Each number is 500 + 40 x the weight over its row's rms, rounded and kept within 0 to 999. Layers, rows and columns count from 0. Numbers have three digits each. The size before them is the row's rms in percent of the matrix's.

# k: layer 4 attention key, 64x128, rms 0.285, rows 50-63, columns 0-127
# q: layer 4 attention query, 128x128, rms 0.303, rows 51-63,115-127, columns 0-127
# v: layer 4 attention value, 64x128, rms 0.228, rows 0-2, columns 0-127
# o: layer 4 attention output (transposed), 128x128, rms 0.249, rows 0-2,64-66, columns 0-127
k50 100:417383483454498500602518542535547485496525539502493495468461451449494566522467517420466461448388530499478462513478442480431483498494493507441466523516497431523615467488460511425483506536442462494457484483508472501546547467509530530460490491505526533554434525471505533493510488477447523488526541482483467498464559537442531447526464480444557536558476469449559487480545470518534462494528
q51 108:514509446563518508524486530443528496543401428425491481536485496489497527466472492521515457495489560554461398515496556584548464453509535423477529543525489527465468482478555424547501516470503502477476465484480428539488494541432464506522539539484531484489574553440474435455442519460473479471562510455437551473530541523580537529553498558505466497437536580504500540488517457487539465495490
q115 088:511481511544553522491477558481492586498491574533652508528543572457531456489447476529545431530514484511496543502479586509475535554480553468482505499513548471547489526510458443533511521491465513504533473511507515459511519529580486509571488444454530576546508490486482463536547501533441511397489513528425525418509464518502470489497500430474504499485521468525499471567505486553462440541580
k51 091:505530536506477444501517445525557425480488511626415586436493474481528505502612499500434495496500471540497553463456512474509513513522471613536500483466402465538525456480502531547546468536527494509466502468465451450504500467505539498580512472518421477463466489527527490463472467477479470462521474481492460498539454487499503449443416480447510502583447526532451530474507527527441467503464
q52 104:488475529598490492545519474480549572518628542439469420538520492562498485487480491475490502442475455506526492481462467486464538486502503554526419500522521502505514534516493412493461537534492565484522476518437424477498548498483459557502457475529520473503523461476445531535514618458524531527472492496453501498488485439506526469529452521559527430539534489602499478548537519506450581507572
q116 091:594511484535455441467399448543495499490417508469484483505558546581478459500526528513504531442534552458492475496520469498529574453530475476498454535445458494444541499463477513529487573492510505553460532464510502533582571470484510518531563566435511511501496449448423463538539502500554497557469496565534514504485527533436494555493459421534495467496522518507441530584505448517441481459519
k52 101:529472559513481522588524603602497434523522508508652489538493533504460529499534534486497518531527505545427481497519468497452452497498462557404441477493489569501486487492555522528471483524516452478453497529500524460468476508464565442508494433558513487492429533563454559545478560530491536518533530520500488442493487533555444498463456550495495498494451536455527521450510504492529583500503
q53 116:549536479592534535519497528507498519534531470509447377508515527490462501495453522446575426527581437486502579526497455570511468452457435466471459429426498550477474522491506511525428524513493501453473537488465480550443543474509456462478546486513481545502496502515572490490487504570511557518484477511463410547457507420482507540477495442467474468507503475493566491492439461493564517571530
q117 099:505481551565481514471521538547514442525482449423463473530544461424504514439526486447516521484510547528459455452464467468547494483441532497467516376532495499456467494424513445464451586467455514522483506507475502500588491464482460499560477548512530555511540447505520588468509527477574423562492512506530573496495483487524429465486525427496555487550475498460572519457478487468516441475498
k53 090:503457501513497517503516461523516428477535599379479501556503480485492483484447539471468542383521495511557484536512514470503481432571489593448500487530478521529551452533533523441527543497443551512452487525491526557462518523539508532542503486481489436477525484509497520522514498503489487573534478511437523566579547543496493515529479472543454523426618504532439497512516536521516567564460
q54 117:419509499517460566544449485600507364492581446394474457442516442449518437494532493463487515513465460505523510585485442507535522563501507497491431492424457492457488468465566465544480481461496524520507507504451510497490462488514486545458473498547482524529448459551461539465464435436507496520562495498538435523544468449509498516478478454493542512470471526479485566499520465496538528470448
q118 080:565399494462528528493398478549533483435489492539497453528566515450448492452470536481525547567557499516462493505498504520495442509496519505581549481487469459462485496506447531609514496537425474510474526451485453465479532473485462449516504439535501501486453463497503513462494552496394452504445465458481553548539474482510558538486493488490515524539466486505407498513500530483595414554456
k54 095:484631487534501546452522511457536458474556482461528560533497520479456454456496435509444456493433440474504575502435472470475473464468497520510508439500536525509514588593562583517437498491471549491492497523407521482439504425476518538453442526463539481567504531443536500485550496513572484474494480484524515498501510470542477529429466552530496502549507421500556469489517497521533527486543
q55 112:451450526504470537510535548570579423447498425524474539508481407468444497483544508471527517505446489526436547496476524475491488455492451553511452494496511528462522468481571520564580461515558473574500496522481468480487468509519425552513448539423530523506498474582577474513567500514553483493489468493557446546562540534519549497548493487525487497582549501456560537567481445514538500513493
q119 085:515550467478593532493556489519499520476530473554478494474544565484505536559480412472526476541522450532566470525432430480486556455479450544538560502530524585490484565567486495494453447456530496492472548507464502492565526524476485491519537484499543480504507480579485544502467444564536492516555433474466512544420511513550551480483501492563550543421535455526511439497551519425484581526517
k55 099:510519466477527500502462476551500414537451528497482511412486491520484501509448509488551487486509455460516550496532474521418508564469591428561561551531465478528525476540493539504452458524445514495554500547573528527415547493519442512450501515423545454540475510462520495465526437453531484446485525561550485421488516470579494495491472513500467463505565564420445507453444476551524507459450
q56 113:566518505504504560434520539471507516522609442457456590466483499496471519484425530428448450481495481515393519495491528558536504535521506549508514444530495479461492465487495506518490539508435494489497525531569564490455535435565490473511500540477487431495482451536504565516539607535531521491506530529493498493572548491496478549508501512578461498443446497497548452588485413520518535513454
q120 094:503526532514485488506516417481491538475548488554505462459568528477428482497465499540508541482543372473557566496539558519491539501505552492491494445454474554505500513539483573554494443493512488494541451519440515508451481567509555515459516594470496550514517526533491545508516516507511486494463527576528513578484483503520515468533449519508555552503538470491431415570533516502359507446490
k56 095:519498426499479503573545484528465513479533482474577481506456511484563551580536522455544493452480496502602521519547484482476451542510419456514511495481494479495542471512513448490531476477498513515438579485546477432463587423583492509523482493504454441537571497571505515486551525420472487553549501565545509497465461540520511542470503431459458472549523546532516522469518588531474509427488
q57 110:418443492509532392502553457475436524503460541548578529606518467526477483545496545547465531509433478466487499524486469501510499557546473490466498482477489563471558499456513497483561472516567508536494419473460544453564534480476511436541519485435590546480538516568527474583456464448458472474533480482484491502524499528500489462425471491455499511490522542520512564429506537501514448566498
q121 097:426479471607491551506463472515518499453490501572499431452488580532469472519542537455468503560506449570444466475484456388540505557507533574516525575531554501536425506521478573549455481537502536444486525425508472506495560540526522491477491487509550495503475461445518422504497563451462500538505518418460547561517488482513449540460505466486534501522485450504495544486550500562502496517521
k57 097:529602542531493519460438463539493472515543461520501602532514514465503519484558502481543445563467514561495482511453558513497511510441504468471406528521519556491545521497531468507553452567486474535533538432480467549506567468553562451445515459570454526500451579514444482496483431492569526440517425446509512488494504483463564496522497488498517531441495526518532473505507481506440494608524
q58 103:500462495466441472532515484441482483441518462471596536531487524475450502526486483530429414598459512516487528440449507504403528403518455448521552495500427509531457525473493512576520504479559473512510447427528499454563566492534537489390550559517501516484476498579519517430480500496446419521488506483524522482494515490456537468540514570479541557512503497484524508479475542478485465492482
q122 106:503409516501486532445417551559585449565516523522487455528552463506492529446431478563506514549537480510429583530497480521534497512447528472547532427488508547501501430458515472540529513459510589519540577511468489456503579492503475546523490416531481511510477474521420535497562473523541492502457472494484532435456483456491447490458479507512492460554453489477442536540550523563518457456527
k58 100:530429478608519543488458466503513535487512512424461565452516501430486492531517462505546536476471438474416487499444539491517486574512520488558552597443487491506551562550517502508529535506532489484512522466490512494440536529500488535464486489508480462519576496532492461521531530524475493408529499475427484535442478529520512530484464522532464464450429452503573417542537394494540486576512
q59 109:539494508488521479528554481466461523433464514407494502456512525526532493483557532526440488575543550484439553491487529432438481496503535529462435495541516497432446436437477526493508505487463541477472483503508446509597540515517418471483535488532491574516581458522494483444522474516498560486406501487509561566502497516510561418451529447467483460573446511473491496529481458557446454451488
q123 089:526481482463559444446544496492510476585445453499469449462496502543465461398467550469556440499501488497479524437431534534521511483498517490460509481542568403519523494487505424555541482437429535583541489508515446487488489479458481480510484451514504499513485492436507510510579544561484532489454509440538517505482376518519481571512445540486496528482560507502499502426427481492458562511525
k59 102:545516542470462527514546515539550482462520604508462475495520548499445477452479458515537506502467461558502432472548559485514530430568538462517493466492486484485483436447570506533432492511479434476457488574501510419480527485468479446542498477458510489467492543513466545516528538474489414429544547505445476476479620433421487606506513487522477546496507527507586515494487540480523510512476
q60 117:542436555601547508537537457518472477479469445420479543600560464486520525493520463561510546561449532500525529504456514468528495511500556474480497545520500486507565586501500506471502503517491538523439524543461472537538596472543478434505589559524526520575419562449469510483531461505513432549517482473468489572520534504456506514471441481504477498534415531463510498548458519516518530498465
q124 107:525492526480511464499494450536507455556515554450443438505467481560554540497493538506521446488555509482485521446545477526513486443574507412482494483486491525554477439482479485492593509540553495483478503410587489507506418499427569429516531498440471530485497486516558505426508564520569500495498420536575499522485476499470500409521557520557551470498444509459465435470554517478511527481522
k60 092:544514520473417485440459438455529524434497477485470508532538477512556404453558514580593454460515457495454480534517537466518526485564458543482550548516490513467512577521496460466491562490447447514508513533530580453551506520517531507524501493545528505467539452487526434546541498476532471535415528537600532540538519551551537500508544503510460568528554512480484508530507511555482534573462
q61 115:427549506512486555504487539532516508451459560482543472511452468493472583447481527543524434541515529437506507506440547433506541501512477561431559512418568470513471513502509561502485458483587532467500506537578518520500498476522449551529407503509509439529461450498466474502473486470503483502459477456551497522569464496550529535521529553545573543516468477495422507487485396525578482508447
q125 103:544489559520527493470410500530526480456557533562487524469532461525484467518537576506511515543467537570492490449400505499513566508474562574510505553488518495523477450460447518556464520535433596462552496577480440452538569539454540506527485499547463507473442552525496448495439471433475481497448558470434536435537541501505466504546450456502487506523525475536512523455503479523478421530515
k61 103:501535414511543562489513512507457442541566472538516478566508520440561532486489479489460533485493438483448534441521586456506454489543565464535553499446481482507584462546511472542483468516496463500492557474544541527572476476554525465447499479510487549577440474455570456537512591486535478532490457542505502443447536454497516488398475469510511555526454523508518481519480524463448571547531
q62 101:579447533503517495455505562446453508508502466534497522462534519510463526500528489488438433522525419590449583452571542447534515403466492474457502493537471493461453472589498491491535460545482484411504403536538476519492527521474520498529493557516467514468554528485425485474482549519476482454479487466477490456547432502491440472535413476552468500478520489562515488492473543493404514528524
q126 105:501493481400480496433520527467532603539530581566474515498534512521490508483516497536510484512521476412448490534514534481436508420565516522555517456464499495575559436529462544503486459545515494458504548483558489515492493473519527452456525526460533511541428463497509516435510486476475522598423492523487482466464468503458537523597503592463467496463482526540491432526538570548507476447519
k62 099:459444506513525453535468521532507499509543582490535465503545486517560537471498587498494458573479525482485577430436424507528482517435392500469549488448470519548499536512406447495487602460517462487608556436476510446526501538444538518484491482544537452501558538484455539541481549496478481466531451550481497457507518497495505523468447483430542545492486521479453473517541464524495464496501
q63 122:456510528494470593569506453512440446517522559517509518446563463497487500502492538526424505554507459394505456559539515494545514476437504481482521501532472511473520437540478497460530490505498516518484480557555522592506469473558572426483595512512524515469502509473532481469452464504443484525514488459521435475416482581492525456586534492483542534420442470426474494520479452477509464472461
q127 098:510510462522458482381487461494479528516483570456551491500517460499519500606527514455456469464507494495521460462482494507557473573496496513447467460493496568503509417492518477513505604570495502503491528524546532489485477474540531466539561512422478545538547522574516454520505550567570512470560492450566539476452517529520498485489521445498524540486507487404479482526598507515441466449573
k63 094:512578467463507555480522421469531538548484509571481519488495503522552433516538495504485509439544478510465471475500534522450510532479493482492450462463511494429499496588584532444474486524452518475617436425527504492492466474471515489562437502506520484462481513505526529515583544417583518553455465546430552509563525515463448564513506498531463510513523523503563520536456502417526439511534
v0 098:504527510529405519558513520491510446475565447617527479440411449557496587516486485552527517480494472508475537477476550521485536505553564473470477480460463513559448532533533492491568492555521520546495545398491429501460543425486494537485499501454422525493534492498510531455502455503568503463504487567487472442463457517513466510534431560482522519460466454413502480511521495556487501525464
o0 091:507498478458510528474419546563494528405585427522476556531486438489466478467537527517581462474519461466546477504574504477529541471508514476582498427549529495503484451493470542480541521405558550535521537458464435557539451489478467551528516481455504580544537453481452501502492529568492592512571510511441541482472503504502476556462457506500474494539515504527497502538436526547510455498544
o64 100:481536447595401509453495526471508426560489446494468545513485487486468545468568521528472516524512499489498533494357428540507487549478501509553518534563512453495489443501482481477442524434437485469484527559538533590466465520486464526523473561535494444492477543494515457528477439492537462500415516468496486519526494485535524447513517486518425508447495490485421455426512471463551560485478
v1 096:478497513541529514461532423493514569492537517425461440455544503534535491537495496469530519502553481458499524509524486510508517402406514488495434525598493509503436437475477534500494467499481411489572569403512558497470487525573525530507489563499520500537512477466487473458436543478518501497484545456480470522463427481452377547574467524513537502482536542494522485481502531549544563477476
o1 094:563510439575529512567427456485521454500481444557465559469514535532530433475559481477428508461571491466525486500575481517459515536458469418514478511451489526505510476488453522463490563497527528506549518537495489518554484496598549475436510492475415452501485511488453516532487436507516559494480533534501464486454444434518538534482409517483468534495557442532430466463476562529500557442456
o65 106:502487478481492478543527490486443468417524555499399409504506492524480557518460539496488542419458577515463520488487516517588474477517584543512454488522433477492436543497549466459546462552488467559464494485471460478454480556509485512531483493543515572448527563500547572525479490466444414476463523550511538529505583525475435458505492454418558467509531516445524557499499508486518497506537
v2 105:469495530508542389461480542510524529494459505519465538515442553470546549548481505565435499493548429456483505473505453439530459507485517416577554552576510573493484502510585449493517562506454497449442486512478551475457445488516451474493552524498525517405479505534543483508449446540514578551559485497509533521514494498506478554487522480477522479480499531432501451491466566515523394521525
o2 088:485453478475504463555496528494489466498435490412527462437454459533532554462447455458437541473511522549514534564548494464478551440510505397531497487450486448549519548488491581459543440598475420555526516489508520555500525514521567497423530546530592491534500526532525459532458484528565527472510557522495477512523486480515558477485537503476437553540486555468544445498485466553490473489480
o66 111:454512451427496588483539491496527530526500516550510514632492531469446498484532489557510517534550494395469490529486520495524440582395467550521493491516481508536502469506562512445507583429519533465532515539506530420526521489539492471466502474512472494492496478465485537515492516452463558523447449414509526484448507515504501455506519504432498520525527498531566432465441529426517425546545